config = dict(
    n_layer=8,
    d_model=256,
    n_kv_head=2,
    activation='geglu',
    attn_scale=0.0884,
    init_std_o=0.0,
    warmup_steps=200,
)
Each number is 128 + 32 x the weight over its row's rms, rounded and kept within 0 to 255. Layers, rows and columns count from 0. Numbers have three digits each. The size before them is the row's rms in percent of the matrix's.

# layer 2 MLP gate, 704x256, rms 0.0518, rows 425-496, columns 192-255
094:113075146168162089115178149161189090153132112053138167134127123127152093113095107124138125111151128131073146129204137107157123146158101136089090115016127131140138181116173105121122127081090065
099:122112128131117183074153130108146143153097203090062117166161116134076124208059135132146126113102131105184121144084139129085079159089123175085172125117121118099106156179113180154149082190144092
102:146158112111128103189083091134078121109146120178197078121145122130151170169167177103102112147064164069133162155107139122153139130146139146151137108132118176098120070156099096171080154074123147
100:041115123169091062143205117173196147072163076157153139128097112099058121164121124098129169134089123125095173135122100115125132097117115198128126119089116162060178170094160158160189098155167127
096:088061129107168088104120107149127078132158044072113055136137138135146117158119123131133136105141097155139169115145132120180155055125114083123131141080133097116137079177166133176156088131098119
104:154136129118141098126156121152122161107153108071094152104106167102129121135134146131114163161111146161098112128066106105133109136113142094089137185117098148116157053142132105193149110121113160
102:122159069134131105128102133122152123120188109156054137021136175105130146167137109120104109169158148123087077072144167131084148137117204136053146117091096087103130116134193143108064185137144125
100:107128097163118152153145143143139134133123074147124087130160122164150138157121091153139159195141187147170085145132128168203227102118091144097130138085175150129111149167143092109100173100132114
104:154134145152152119166090169114121098069120110129192059141146163112142105159094143151135129069143152115129160181108117109135200054121151121126158170114131105051119143113142133127202083131156122
101:131150145165125165105203129154150104159095132111129163170149156111123141116105098196152172084134135126147116128133137115160069102100165128113114206136106128130141150123131167088158105135120117
094:121149172165146080164131160134078084110145129159078145081115126178142107141101082194081093182079159078104193115139150148111110131122121134151128119160133104121120155118131116176142124079121127
101:085052124168100144163093142118150143102113128130138133107131160098141112103101101138067065126087157078169138151149104111146187106083136204184106144119122187162178149149095116146162125121192157
097:167114186102123190083128128137147163144070164120154088174154082132085126129136153119109121145134130132156080128128101203146125135126148152154125165180140154168112161121114131116144117184122160
093:119117084135137095104138114136099129048101162127071175109120158125124149079132115121068122128167183110090174120147092150111129134102112129133134138182112145135160102163122076116159146142173110
098:172122121140176156102135137138072081149190093156139087131140141105154108085131098116158128125095116141132121120124131096111054123165113100123067135184098113200131073118111140163121075078122131
104:172094113156147135132045093148136097173147104141139144132115135129179089079082149161080157108107104154124092147158115109179128116107120129109154128125175079090096107136101119153157189124100129
103:118115118148122063131101097168108162136091170108097148202130184136117109176105071080150033177102097121133129158097108095128147108142146102141162121135147116106161104132193139128148145192181124
094:092156042146063107133204053071132176143090089171165177171153143086133105117169112098139135119092108102151143140093080111140137168122104147083082184122124138137179121098116129140091118143114106
091:197118118162172086138177153107158131115120118203122105142095100129134144150163178059141185126120141140138128107099181094167138170172136151139130140161108163199087107101079114112110128031097150
101:156106071135105131121124057174076138110103119079082135078224162056112159061139094101168146166137102131171091132115123171124131094110127097140159118177162124037126136142114156162082103166171149
103:122128163173106119087101125155169168122098142176129104126136120135139126113114103072108058170204088130130088125133112128151062156138145111153189094094113079117160108098160156202186149142142128
096:205142098114101122237085086166148162133120108080126155148111048076126156134131148147152160095136127097176114138189123164122149133200151157102099150107135131130089127163180133097115154158093141
094:134151117133119153117099126126137133083132159095125185157119122146134120138139127106123146136194136144153145166097110181117208085157130086114170125131117138109150116157163159135116092118113084
102:139123132128131161105120104102109090072144155161149167139113113140108109109092111185142139082076154152093157149099153160118198116098143124154155093124105092113133117133074107109108120131182130
098:064168087149104127152142154137122090146131114145147084091095140034109169108148019125121091093102184101144116124173188174090191139137149197171124127166117103119167140126120131155088134164102135
099:131190125117123176162145076102140075129073138153124098144126062097058150091127127114131140136111103133175133097136088129112131093152072158084072140161115118070133101167150134137095170162129185
099:088111194178107100119074119070074149144117134055142099077121132152138087158134183160168111156082157099119092168042101096138136088107074167136107150103114168134136081093150090175136140081199181
100:104164169113086161144106138110142108150143176151144184158197197137091136109136126113161113110113131213133175183089118101104108120134087144132076097043128127145117098110113124088123132094086075
101:119145127141097097157126130137096108176159087198131090132112100098196117141085079091165146094128186137111168111114162072118070183128142088157097120155148093159162126104169113175088147139195110
098:156186188068136164137124046081079162125101126135094086123078159178162131131172095094136102094126169057130064081147162083124144093162158121164127166102168159107087112128153122096146163132112143
094:152134143175091098148155109097132139129147086170114110132120133053129098133106112100202147136082150146118106125135156146126139171099123054147117095123129110151107124120137138108123115122114128
094:123168129052066136117115087141142144147152180154154145137107092078110133124109150141128156051128172115205108145146155094140152101046158111078112129149124089132110158165165129096149137118046095
102:097158147129183104105120209122147158129125206142156121054110182122077147112175120130127063125098109136168100146111092122100061117177130088133050130106068130141141120149142137156066166117082150
105:115135102152106137113134101129129061158165130156116134208136129150074103125195127143134113132160161113143145157146105129129065120157125124143148117149146116185168116179092139125092182170128116
101:183090152145071178121166205136077131152142113164141109151086123106156087106113124139135159094092124132198161172139157105114166138086110153128134126074129099134141125092168179089128093146100091
101:180128111127093165170181099119119093065158085152174127124145060094133123112082131159129169153201114152133117141139118106164110111149176061112127124101182097178130140108104132069117183168132072
107:184123147150154214126101099135150115192139081125171104147153133111130107147156160098102201105155083143112159102117136121131180135244119170151140154155151099065163134127097150151138120112136125
096:175083110125118115127104192141119146120131107109152152202137118156132137157126141134092123109171112074105135138114145121195096173133116120175171172127121121154108144133062105117141155117161103
101:152099147149077158063158113102139124123163123127088102135111155128103133101139175122146152180115140112186123178139131103102093130142061090113129085109078113124149133133146122191182143126168083
104:181184074172171171164097168103163122195131130175119172091171167160103132082169100181140115139171177092140153126142160121072197122150171090153122096162133123160094133157159111146121084124133150
105:133139149120146117144087162129123181076058066158092149119175138101148142149118088086155147091119161169121144123122098156151136088108094073130123135118101050123106102098078138179120125102116111
099:153098172145139139110160146185108123090118162138159106180170100130176153135116139154086100162119126149179159082133226072172066193088116194072140080119152121115138156139178177124080178158051116
098:178122085162105154140137142149133085070166142104122138139135129216133176121171098107096126161124106174172164127137136121122190153176098073171096103122122141096111176101136094132102142125164196
106:098120096129078093143118090113129087104044124125157158082132114126150100170126050161094124118124145145109191072115106179137164147128092094103093096097072107129126100146160151127094185105104123
096:089133083135138086131100054124083122110163111147080085177065114150112160129078123171096105128128128145091082144085138130091107114097128096143115130109149135136105163119188108130114099069141122
100:141107159160082121090146158146131150163142101110084117133142112146160075125099095164142111112209190075090195198125103146151149120131076051183126150139184104107102095181149132167159080133090131
100:122190178096168077110115171139119116116101106111117181110112129168131134105083088097151132181093152082159153157175086124141146095091148179130115149106125109112178136105149136167125151110126057
100:122101137121127129090121144114158136135121150131153156101095133173069075130091175099119159129111168133146120103138083108158143127147100206203076136178108093089110129155141133163122136172171156
095:164136147121191175150185180175119210174062130182084164130049119211082158110122116134118167068084167145163130084137121214122133117132186123107081073150024154107160127125091126148125143137126111
101:174187118096139153137157134189103102172119113091209099120097129061128114110127155126144129110141108097128115127118142121153133084079068116097108114120093137147139115073121174146156142166151144
102:175101111091050107108101094149159117089123159164183083107125139105141137149079183108111099116080092149123135107184092111072149127143118133149168138131144162103105113146153150121089072132119101
101:095133156183167180144155139095109139144189087121105080153124130126116096126132159078126142170167160171106155138139128175147155138150119172093136139121135139101120174109165075066156127135118161
102:164131120156117143089099139107130082106137153174126083143128167117084104154122096077161109142102121139137155129154108135161109125081135128128072103118141157090127151145108096072143192109081115
102:124166085085158123172078145130100143156120132160138118102167137182183157163133099126117132107081088128151108114129087106150067136192168176139157194144139111108157127160141086069150126126093095
095:078073205150100113148197125092140096123122138131111102166116134130156169163062174135149189128113141095092153150143128135114138114103139128100104141139050111130118134157115131181131158121174148
105:112082113092158071099114184148121152130130090116095132104108212143112176118140079096074193110161112147160127082145123194098143133098120151130132174143190130098123135152158138135101116144151161
098:091129159075113183099161129104226147094136165152103088105109103149103127107071124162059150145068108122146078109176161109134139132145149154112157125105123161174194155076132121115117160156164073
101:097140127168096147134160135104109167090136152130131164134099141148080074164124092104059095057142126115139149149185172142087131145094125038133128170116134151145131110097095143164147142205094077
100:162123070128067113127142066159083151173089093142121069104125120098114147127188157178048161177081140187154147148166131137145177097072069147149095126070118130129069121077123129097130143165140104
093:128166116161104178143179104118100170109131108120101168112125162091104168152135096127146141133084135134149069181103135108089119166097073092162172104132169139091111172160175161176198113107065097
096:122144166148090084069092039140091112158134126112179100082120116144115097118075130157140090163159119113181143152127099121161123136150098160114092135127108122151077157150155076106103172176161181
092:079144119137167134112114086121117148121124082110095065163095131148121153000141074119137160132175157071127082139052159114180110116136112104158103179130148059117134161143121151135116113083195127
105:164147148123147194121094175119196182131149159160152129049151133074121121152138092075136072110099110120148090088180066188170054123177130149199089137133107103119137175136100156149105120148093108
104:115136145123134129150076135160146127118143143097165142121173093154144114152121122087173076101075135132169114111143101122160134149140183146114116176142173081207150172166192123092130060157136161
095:091125142155080094147133181092116130173104145108131159070195139124106183128127120101083109082155127164076106131167134109193178135107183139073150155122154189130147159083172148144169135109144104
092:129084174115128119107188126093114109113144126141076122128102093151120118098138153199102120077144082148063132158138169141091090100118186127132092089128091173129120176090065147107189098134159116
102:087126151193057171068186124088116115168158139101105085174143143193075122146106121164077086114183133123143100164114089083075126113087148124093064112147101101137094129156164160110111167133133118
104:190120071115097105144166085116075110133120165059171092156129072155140120177137194154144129101083155107066131137133121116118202159099084130119188203121133115139097137098120121108093154173133074
100:119122123105107126115119106140148092127122134119127146158177174138129177143163173038163139098206148104190171142081160106185094082148082117155177097104083147167132105118101142129088136119137128
110:124088130163077175150127133097072080047107124066097136165121096092142121164111125125084120181136157106186161149135041115107117156109117134097118126086132102151149092150102087087143115151160094
103:100143106107103095073100181124129152122096136126142132145102138152139091103115071147194110160182122104142184096083166157186112067132153073111106143091126144150075195181203120090159116065154115
100:137117131071082156108103155138159207145176115140149123129131082133165107090111157090171160173116121183149161115161083129140086147153101109150136108078116124124139135116139185074138151144182094
# layer 2 MLP up, 704x256, rms 0.0518, rows 425-495, columns 192-255
090:108143118135084157158141155090122148132121193124143095112120109079133144142142132092128093184138124156140149066207109129134101082154103089075080126136176073140161129150114093093084189131157185
097:158096124164158126170108086160168125129132141208152109117154119119127138114105090143151189149191147135041130049109116130143127081156120160151134154128137137112100105102076063151170112103099179
100:139118095135163104173172120124068132119128188196116049149129145089064094168142082110156166136124132161150082113152145141112133093132159119089157149118122081088084146159148203130168109091133074
098:105120076145123123124142080121156122110108126128180102124077071124102129124143057142177127075095156090096182143077102074153100122157136176114165179144151088155145051131064138146200104192179108
093:168076148105138096077090146124179121161151143169116113130156083136120090118101132138151110121147114127142189173110126137136119083138101102131117142101171171083063082180192124160158155163102147
096:130088158164105152134109065105146098097156149130146084113116141077187063127173125119141096159104164129111140156090124103087135157080120132100180084092135121133176134105118166152097203138115164
104:086069141145128160129152150133219139163166123107131140109194118092131083141201148148119151149130187134095100085168122148147144097106120159161118159141131111147145110176189118098143105113110133
083:124091178150145136162173148141166133155105096153133083128166118191136146093128083155130142133121130110170090131169156133150161112118081149112149094098162111127124141122101107186092109122099136
104:175088121075121135160147107191141117154110152156166086153127163165082136138101136036096125090066139146149143148188179052152115130105154113149095176170129145210154091201100132182081176108098118
100:097097085121123101161106144123144085146163127100149166145160134078130141143142112123134145041157121117136134188141164104131153103124122140132110128145108147085126196125103149120151161173102116
102:100137163153081086118138163163083080190097150137148152114098154094143115086093211161089115124099140136099113147186146156149135167141177114169104045137133148086116134152147123144173132109109170
099:166062123127162094080115068095101076094085177120075160088139109120135099119103099108142128082115107161148151184093122087163078119108138179114113130088106184128155129136095138103135081111133150
098:128098167213107126105152145118072126133146103079165074089165136183120125125150131100113095035088155151154099112150131150139178150096106181170175107130141117191087142155178140111132130115149052
098:137154165124130201145091128068167109123125080109150139085172091105126109095119142108118110112094119207139093174064111069144124156140126137101114164119164124139101133136116130078151101119096114
101:166146195219126122138123060129117123150111092171138123187137110127115091148140176139135099137096094156155145160103093104131137189137102176069111080092107095091049117125071146134164118175110192
106:160192111121163172157101112125104099174148135108154108171132196139084079138138138129114166142150155101167121088126201084111121077111136140155164143143097133092073104147141101115133137109183132
100:129158097162066084148123024166118126107164147151148096130098168071140110088108130098140152155152137127111101114123149166061136108154130063176076106102177112124132126128133128175178102137150155
094:096185132148103123105116138117108119090054146191166133173137177181141162110114148107107112154128128171146091090120102153098106136132093141090083149160135093090155070138119119127071093149099097
099:107087135104165084126129063143172095115127137074127137090162134126156128135138117142119095105138135093140165147142100114064169177138096113108078125118197080122168183125185129178170070244136107
101:133134178131107135168112134158116084157128139088084122077042177052118118111078121108150172081090105136159127132150118102120144102075121108149092067130132143126123119106138151110132127106060106
108:147104118143131085160136076176121132156184093110123083168097121152095166180101155121124200142136104066156123095101131132146098095147095094159138155131161142096119104146094122140193190111134172
094:123176146161143101131105101143113128149158103148155145148160070109125103102150175098146129086171073057109121125095167107116169098103141125070087064121113156153156131120161066081134084058078173
096:168113095188166101145091114123125165150159102122152103190117134094161149170126130117145140151066103086113117142139165176184102130113137076164151118163113168092115119149087093181137194149123164
104:124131156124077152109156202146149120118158142157137155114088104213109118104087111096187133097063098188126082146110085118095160186185033074101105207124148195181126132173121172115122114138083076
103:217087119135131082134114111131161109082099100118184103103129113161122107131137069114091141134128143139144157102119159133129225112137109080154126075103143145145171132098091156122131157194134151
100:139097163102136174125131077097162126114090180166104114096089145063107129117148145151156177117115096128123146187144101122077134115106056103186136160162099130144128103146111127111096176143095181
096:131143106109175093120123145162122142138135151100140115162150151087150117153184088114065118165062101152090163169138141144087121189043143159096060096161098167131120123185105115124120153131133087
100:096140108081077139101115145156147166128165180119116164167142148141161141131099125136077189149109106148124094158150169118075092146131139131133127149090136055133193128106172121124106150102140113
102:151122085101112162145074102107105157116165156143094136111103087190105138173134142115151069154163144111176094117153090120116114078102111146130156097124119148106143076148150204084092140151160107
098:095103147123104072121147151119106155103153067113157125123129151135095160106127160110107074104119113129134128136185096120064107118128143199080109082149125146112123164099140154114091124096113101
100:179162119160121112135103077121143144157089137138095050123105131097150194096134162100151109098122143124153138096115095093143183129118186107096131090124150100152150129156100116104134142099134162
100:209127159119139085139107161087110129133095142141121099141157177138148143130082126143158101155077064086054123084137108099074162146146081148210146169170126112158140175104136135077158212138137134
107:056141154170127119124157084129177138095133140183125100051149141150090199169098191014095099180092073152109141085127152165107097144170117143160151120070108069129142100135064107154104169117104141
099:178145146129105088077126134167139102135128138127141132142171118156111140108153076104127157169152114159219157170158092199191152176157166122142120129121136167147123117127172130118130101082131112
103:129101122166083131092156101152052092121162178149128109132131116135147096087121076104182114128066114142152109132180155122099112138088129119220166174115123137157127118112193185140192148136172135
100:141104100173140132119132095161089133083122140069108132141159117091052117144133120176140119099119146081174127115158130095125086120126142164141137141131173116144132124167200152100160102121159141
106:112099113073147127196146189088109086183141164066101198142051126092162127113086105130162120116124110117037146139186171127086081121085101075162134115106161152144098127084136112139110154101100190
102:160123124137161129155200124075060143098119093121097154073079159148104146115168058127126105133107185157156144188093167130090137086104093058115105112166186117186161189093090157157159225137123124
099:160138146110186109164133118119103099115110089086163085142142103137120109090149093111099090156138141096146153111114119133143167139121158121096137207129156145150103139095118154132059047165121101
100:100195173141172140082200090123153143164174181124135122116138063130213128139106110090078133119159153127103083085147162181100114123114111111134088055111100073158144121116107132082114173118154053
101:148128174127120022157117086120146084177116159197172083096143097088113139099083143086149116116105110107155154136156130108141106144191097148159138196197101162134141121145134127186068136205139118
100:111148102119109096113154127103069155106168137139070149126110099034172112098073139094157106168134117173126057131065138109122100145103169077119100121113141159121106150182097150121123134127114170
108:120139079140082167188108107153160051089183145154173139148144144190138119104130124134101063093144140145134157135146130106079186139134135131168059059143137129116117127078103138079109138171111137
095:157096083118110122116102058153126128168190115156157121146153137075121141097132101102113075186127144061055179132154120122160170188117180176184126103181131105138150084157119094160120132137136158
096:194086140118129108132130106182136120165176162150155129119135112078141117103093156169129136166107104129133094190153086108135132151133059140079127156123137149140056143107123127152160094114126166
102:106110153131126109186078133116100104134157115093152118124096094130124093118101165088146170128155186131166145116093078100111158101106109165155188142139153168060115111142131161168136186134179115
098:113123133160127178142088124161119090126115123134132129156177105085115052154160141121200138143154136132144110054127186143113151116096153145133128115148117139152140182120156161087076075061171130
101:149126130130171085118159070126178147156090108117110175136133146130155066111123119120169078113142053116145163110124153073128136147072091109152152104110158143139111135087171088087156111077124162
093:143117176148198151169111135137125169106129141111106131115041109165147142135141154135023149157103131077157169147144112209151128125132138142126084148157087125125181127091162130130098140132121140
103:119184127177153112145107190130143164142162133151088138112137112131125154134153102069138151140098123106138123141049125165201112022089124121104178162133149194149145074111150137126122105099151095
104:136124157091131105139092151129142095115099180136125162138067166115125156203099142129135086094122186138134104142127148083156201080138075184111160164160108163150125133116131156127134078119138109
101:126125190090129144148144145077116086090128133111145154130163156112171089107156145085112131094121121084172104080127160127129144091108161199108105078147138157118110156128105180076155110074076116
098:134060066153183153078130150154151103160150103157118123180160133159079083139184147106105049148131118114056110091168174162137121131131127106194126136147128168127150135129130158169068205091148096
100:197190146169143091190142143105156080181077096135126157133146147090177077167089065126124133152154143150099130104169086140068119137099148058100123078077183145115120123141167206148135115104096125
101:149083133081134147153165134146138161026132116150138105140036098143127181142157121164148076119125155180127144139035091125169134136090137096195141180184145117123087087129114119147165194154152121
097:098056163108136119081124155125130114136129100132069127152100166135109111173122153040163120173137150156170206124123120159065134122086081155122150155146133145145146172101122188170138164155140158
098:175121182113160149110117109099142178169180161160141099071195140180089135160168117151074152104110136107148089064143107141093171119095154118100179083129122118162132121107111086126138147191124156
098:161112184082146118104161128115161126144127101139081112164146112139161144111104122158105089093141122163098132088138168147118182126095091097138143096178137062165085095149238143105152118104129116
095:087094106093144147112053119067086144168148156133090110099139160137147178160115122095119091135135118126177135072124133140105116136179143127137160103137141156168143125107185133132102055094110139
098:114118127151171140129148108176072125134115117174111161144140117155081139183174115110147084157163117146161183161149150196093166110150094102100135170187096107155132104092157140166113156152131063
097:157130163129081135162123115088137141122096112134152141114156155093072148091147158091153132133116076168117142127161130165073148154088097111143103130195111131160163115154106153161148109082158128
096:123125109119147089115101187093105175122151039098093151168123122153085139094163129174095136148118146132090141149022105090126081108100146067101141061155181171090178132118136174080141172087154113
102:132105131142154179132090122203083171177186125146121063191178153210127123076158124106172093217059179128129110153150084125175154105144129157125082134113141099109113188118109127102106094130140089
101:143156135176048125170141149155083142158146087049140123126083116068180153155112145144166132109164092143168159168150140110115145161106119138098110059163082149116179116173168184134137155115165135
102:093131063162111099148166099113156113169109130092169150113161093145134132183088111123182157076161110110095058122144149155100108130138150144146099182115184158119154132124155156167163106113104177
095:050112135142108159129163136102179121113062125135082110156153118126139138160117117162106126181203168084145160191082192112086155169085161169131159117168125086065084107192177159144108133143101135
094:087163114153085179201117153133098151131123108151093128125113140077101177194069139151144106127106122148158120160179138045089138128083147126100181047117149066137107021118130136102219114081171144
104:163083134138144139103209163123133186113095141100142080147090171163068130130127086185201165092190101089152096123093165080159114126105162118129177109164116162079125108136191135177149137187162128
101:100145126124192171140147111103090122162117086088176125167151152152156181143069130143076108134109088160131133122124103136197117116082122119167071209168154171147085163172118111112080145089120099
111:111073126076120164156122112133167130132136069100130172122146106146136134167111156133084158138111152167151147132089069143082145160108147111111107175115170189132166149164155140100138131091179027
103:170127083078180159101107124142110132085177129145122072131078134107152129068157053156182086149102137077179114125051189146172120112116153153157105180111163151154065139108150128088092145079150153
# layer 2 MLP down (transposed), 704x256, rms 0.0487, rows 425-495, columns 192-255
095:140166146161149172094077117085113092119183093134162178158194148169160103119092179154161119166090095129096114154129124185101118133116136129171126155155076181092110143133117115164177082125132092
100:112135142142144116171146110116120125143143134072093137171132137131108112118163130131123151159036150108129154102084145161114140095086152125150117110089132123088125153109176157095126156156191123
099:138137201063076177105142136116133042138173112112120124072117128131169133113132171166144158114122164170100163170049135155068137162097104133131116113134092156186195112124111083156115175122124147
099:174110147117156127084136171112144108187093205134032157145104118131167073087166106146100153130142147123165152146165159190085162125126045105117175189138152144118133139135108102128069125094108124
093:119209138118091126128171138064100162101100143179124164120097153159136115140110118092088113112148151135127113119162126148100041157179160154118099138146144137111157171057143135064071107084137165
101:107146120090078138143152159117108128122112131114115118045156051098131148142101155126098063094151083093141137107200127135115112105160125178125076102111111115089091198135133153148160110188174144
107:129146114115158108153096195111140128149130138114164122152114086152146202140129139091152123117172164195170180193133178090145067143148084096186081120098132125124134099159144160139180160120078165
100:181128128085153105141108090150149086159137141199093155107117135069097095076135170072109136112161073105084126051118168100117052207140134141154148145169111158129156093131088170124113104135128130
103:087123174130111152136108117088083136149114085187073169114169124137125079100100152148123137069158160148128115185107072114099111124071165191147152139127127119139130094109161111113103111106138095
099:152112091145145115110192096122171136110133093160160096094146146135168164136128162140134143145168126097124158090128093155115141110187118142049072120145149143178137077140066138102108113139135142
106:153139159146126132116138130083204116193054115142138079165065156114084094140154219141147130095149126136111126152069086133138065146175133158087152111122173082097130150150135106125184191153077105
098:110094130147095142113192076133077133098153087158143109147159129134149118093117169117091147189165121127130106109104114180098156116173158082070152120204114141129078120110136133078129170073135092
096:105159149065190127152146076104175122088051127173180141154112103127177104140116123164152090157171137040104137120117103131141064131133149075134118124145180094108116144151098116154121111160152121
101:170146120204144088122121142163098117123073144142132124213109186167092107160118113147129107130143157068095165122128123187099092137154118108137151094121181174102171140109099152129171119118123144
099:145087122082123091138143180061187108038199062171173127139069107110133100067089117103120147132135160113106111117169103131145080122138093129162126142125119108088120188114130103138102102141031128
107:127152119058064166103121172128216165132147133185085136079157128167157116149150126120117140105186089127129102108112163177109140166129127132134102142133178104175129176109122077132152087090107112
101:067150136137160120127130125150090098137098089146094156153118171100130126171142160097144119129116156104144136115108120052143126122115141123077159136106146180083105024159155143101162097197135103
093:138098161093085127145111099159127123102160057091080138099182091042128134117138120166107114129103143119136118135116119126097130178127114154168157132131179186117146181142139108112131156121146145
101:149169083193130141171105113111109057166088099121116100120127158038198140119146125094119150072185135127151140106127130142141139139142091146108149106107119111157136116129100112127086138133132210
099:125162155112129096078155087078064118098121110163129098161180100120161107144191152086140116122143104110105172094129132092152150135163101117051133150101081104111142109152123107155089117135131123
103:114165077099123181143162220166156137129171092095080162126112151117104119071134132109145073084070169065138100161156155104163119187078113108155167118121108087131104098111166112138061101139150135
096:143101102096105177100105098146109154093110168100094128160089105168097113160114117128113133138091200218081146178131143151190085168088151104184147178110096125117098174135103128139155131146085118
096:085080141081141157155153164083150112138161174154054102127089180146113136131174096135123083111152142136133134138093058135052108145126147153112123159122103071146153115142115192109113097162144122
103:160124165125121079126124102073104158153089130118085160141145125129171087116157101096060104075163145132217143131200140186155155152127122164138089132115141128111145135059113135108094210087124146
102:084088200162133186061149116134088123122101149094153109145140087132143150209100180096114161150116105122123158178122168081139082127124180063094117134106132172092135126143134102164109186052142085
102:125131135179109091123139135167136170056109160057170181148175086118153142097108098094150144140076154092137152137199156130143168182082109122154082119055159129130138099100107154132086106119176127
100:111160101127120189092126108119129104163075103124094098077151160162141159155144145119186173095138111089165152142143084129187141074146093194086174156034106149088141158117173170135116129089124165
102:127143070107103108107116134045137140160109111094140082093105061151158141057099138144166119104099134147159192109116115156127096155090151125159130072134212077111185183125138095121184173145107152
103:119136137130039151145128153154160120118165189118139199162131152130054110140117122165155141131113125071133157152089157190155141123096109131085043131158105179129100093114144093103101145117142173
095:124121033160171172176144106133163135129087139167096129130123115177140171169117108133112145138166082154170143161067145117110168139158139105156123155146108170127080132149109112177108145145102107
097:075107214184077119079144167160181142144124143110151166165189116179157097069162093141137174135099121126140157033126162169133106176146125106147070138101099144075134160122114159106142119187116146
101:126082106134144087116152098098125165110147168103094137165148148166096124182118070143100111121143135085105140150155136104132149167089120176200131117145141112088138103159153177109112120153156098
102:138131096116102148094168117148109117036138101100070112147135130090149104128081114105089163124119161090103128104070115092120097095087180147106155170161165132087078160133131137126123115079176152
100:027112108163152124195116136198135102143098098162169080159125155142119142128202172128140109159096181120107128144117173178086130109115165140081120119182157098132130149093087086145153149134094093
101:128202125146163059117090124163146144145014092095076104097116102122102145119166137114045154078180096120148125113140103136078087103126148176149107113084147151089131167168134066120099130160152084
096:129127094082090105151110129085138164104074127177150101124122097115122179149102061072098114136168130137136055179093145086104175110161172136095117151123093146133138116113105167123124208095073132
098:126111110144120132098139149118153196123133148136198072105167137107153139154122156133096151166104151128154164101069134154183148092135086133134069111141117141148120062132158100150159138149120150
098:173173139098111161085057150172193124128143156102167100167154107131163067142101148138119142170076095138130169048144072111125144097102142174113101102143094151115141134114131090154125118164143146
102:173119153100132131080138178141157118131126062170114173137152156111080066124127199121121121119155133123130165155162120156107149146154102129145099074200155059104180117131151129143191111136138095
105:126151070161121049075067081135128114175119128172085113137176188131104124049080133148176168193119165119157091095125100123120118153154165159158101185134134123128147169109151094175127132149152155
106:118097122161155120116121140148095128113172100124160142181054126163104139110096143108182158155189110221147090142128158155174142124076132132085121104151093079174129152105094119139114145154087097
101:132131106136116151123149154066146143162111145118147165142149173147079147097143119172196138120110144164119117144142174124204133131127130161147188104128152115082137116060157065033124145165112108
099:147134121065113141154088149150111132145145100148160146116143151129118125076128067132104083091177169178138098104146120141099144115143141172133152157148173094152226103146105168146138104065100128
096:116176121091157205198133089145132103118131127163109104074091194135151150120034155101127153139138120146152072111083123124090142122127133064148154154147138104161122160131085167130077126127141059
095:081126096143140073130131101119061083112123097133084163156093126150102117149085117143104124128134146166092133165102168141088113074098166129134114125158135071129142166112108105074104114105078092
100:137169121112117155140164094105142146113106176168081133122066125150141117170080113181136127161096078147052107172182155175059126099117144117065099130139078119097147168154138065134126093175109137
098:064132125138095165159137108135112114122135113123050119103143081163103124149103138157093155149143075141134086100096159163134098175231141155147121127096103109145133066097115107116149096160104165
099:170149107123111121092145147119163156097169094130128117101124099138092139159098137149083117139128157169139058113133091184088114106156113096108136208147131097047188139132100114115087209130206130
099:115090127114115153143077123145153118113153090103156173144214150069121104121133148155188119171140054088089128136129125109092124091144091077094200170111166115100143089102115118126094088106144156
099:125141165119119073122104119138019080102111126090125063114058112181080148171130163157145129117165125158097147149159146119103101170153138105134174119086114127148144161137117133143133136094107173
103:117120083128130188116140121069107131141151125092065143126238123117118053030152174162097232151115096126150145120149110205098102135153114073153138123177075092132083186128193116134135139121137113
098:126090088108086088127148164144168157142114156094115122133129076103168084138114063117141094077130090082105146175114165109087088105112071117134160077147127080154150100111116098148093079137145157
102:133169096084075132147135094111083151134121073110173080064102098190160087096088091144117117160170044142073093079088139175092130136108123125139109189136141143174192148118086064165099175178196160
098:094093142155081149045102117185122133077149109132154132134118124071128144117169161096145076124103144191147091162138100098138136119128138156078131090142151099170144157181146074161118161146149117
098:129136129113106151143189120092120089184151092128173145169200120083105110169146126145088222140128130120106137149183148135079073133088149183099149134102140151150122118097152132154105104127151134
098:172115152138177173083163113139170137117125134182147172096152087086121184136156133130099172083108179145109096130157114082140140175213155108109108046150104129104170092094101153084128093101134150
096:107124120131120124111047095168127045110085152097149150183099148096124114147106103113126077170140118132079155124134152195165080159203082132090077129143141132124117135138107144147154085099106109
099:137092119182099142111197142142136071110102119131153123148147109208109086123126112139116143137120201160193124152103153043141134166130152176117128118158124160125104147126164195120130156133141121
095:104154165127156136141168206169138093053155184149190124124080135105089137098137115123137143114083136098093115132127049164146144146126162187096070126181084151101142133132136141154128145062115094
094:154084206161106162111099167118140200124115149063107098168131128110170117129095151150060161137096126107086096093071137123098084122097118186150154069076155134133099115191095153069125099122165147
099:132096082078145096083135147135133140090113097079160082083076107147208112143110159175129123159155248116171119171049069093142172079110128134180100184097123117113125145130120135073180137185127115
097:102129119162138145155093048159065150126106169167140167169149075157105127228126105118133083145142121163162180148180128176150132144110087138101089145135157151148135176144050104150156198090091077
099:166086092132094094129162168109193076122093136131171128063065143118089138142096146139126141096163096126154136164115108168091116157137162091143104132160096172138158171119132118168142108124109117
101:110135116139186122117112090130101178144092155116127137110092125151068117139103069111126131100186133165134157100143113143061117053170158114116137119107189136172117127137096120096117121116121131
098:174099154118165149102114130130136157079131166106129133099179118094164171107167132106084106177112120167084202109094101109075138109134127101126122091150089136159153118137044069160152140161180099
096:085169126162183098127118179087110130164089127132086119098131161169124117115122153151146180141147122139102132093162154121190075082130117141133175171183075119187123160079113134102154131103128104
099:143057161179062113075135175143147076167119168148146137175132114181105110134139163157128129121111057118137165106122171135152111109139145134071108140161113143117104139086175107145105105113101113
102:208177113140121139115060132135115092056146171117092120107116122117146124114146091079116162135098130149160139074149109198093099101129118102141200122095167093167122160138108068122138144107166167
093:165141189173100123192087153128152122047140144174050141065091162171129072158086115106153098086097136126097133106177071076096125140140122144131143073131154163106155115141165128175120023137093122
109:191150161138179125111090127158147136148090138145123118128097082151122105127139098095112129074094102127165116116147120098131071136151151116098154092135126122133153133151093092168106099129114160
106:137105056101157131181083123086087128135153115167111093166126167108173093117145148122088123066047114106092092175097131067074161205111114160152105057156147126088144134179103162139108159139172144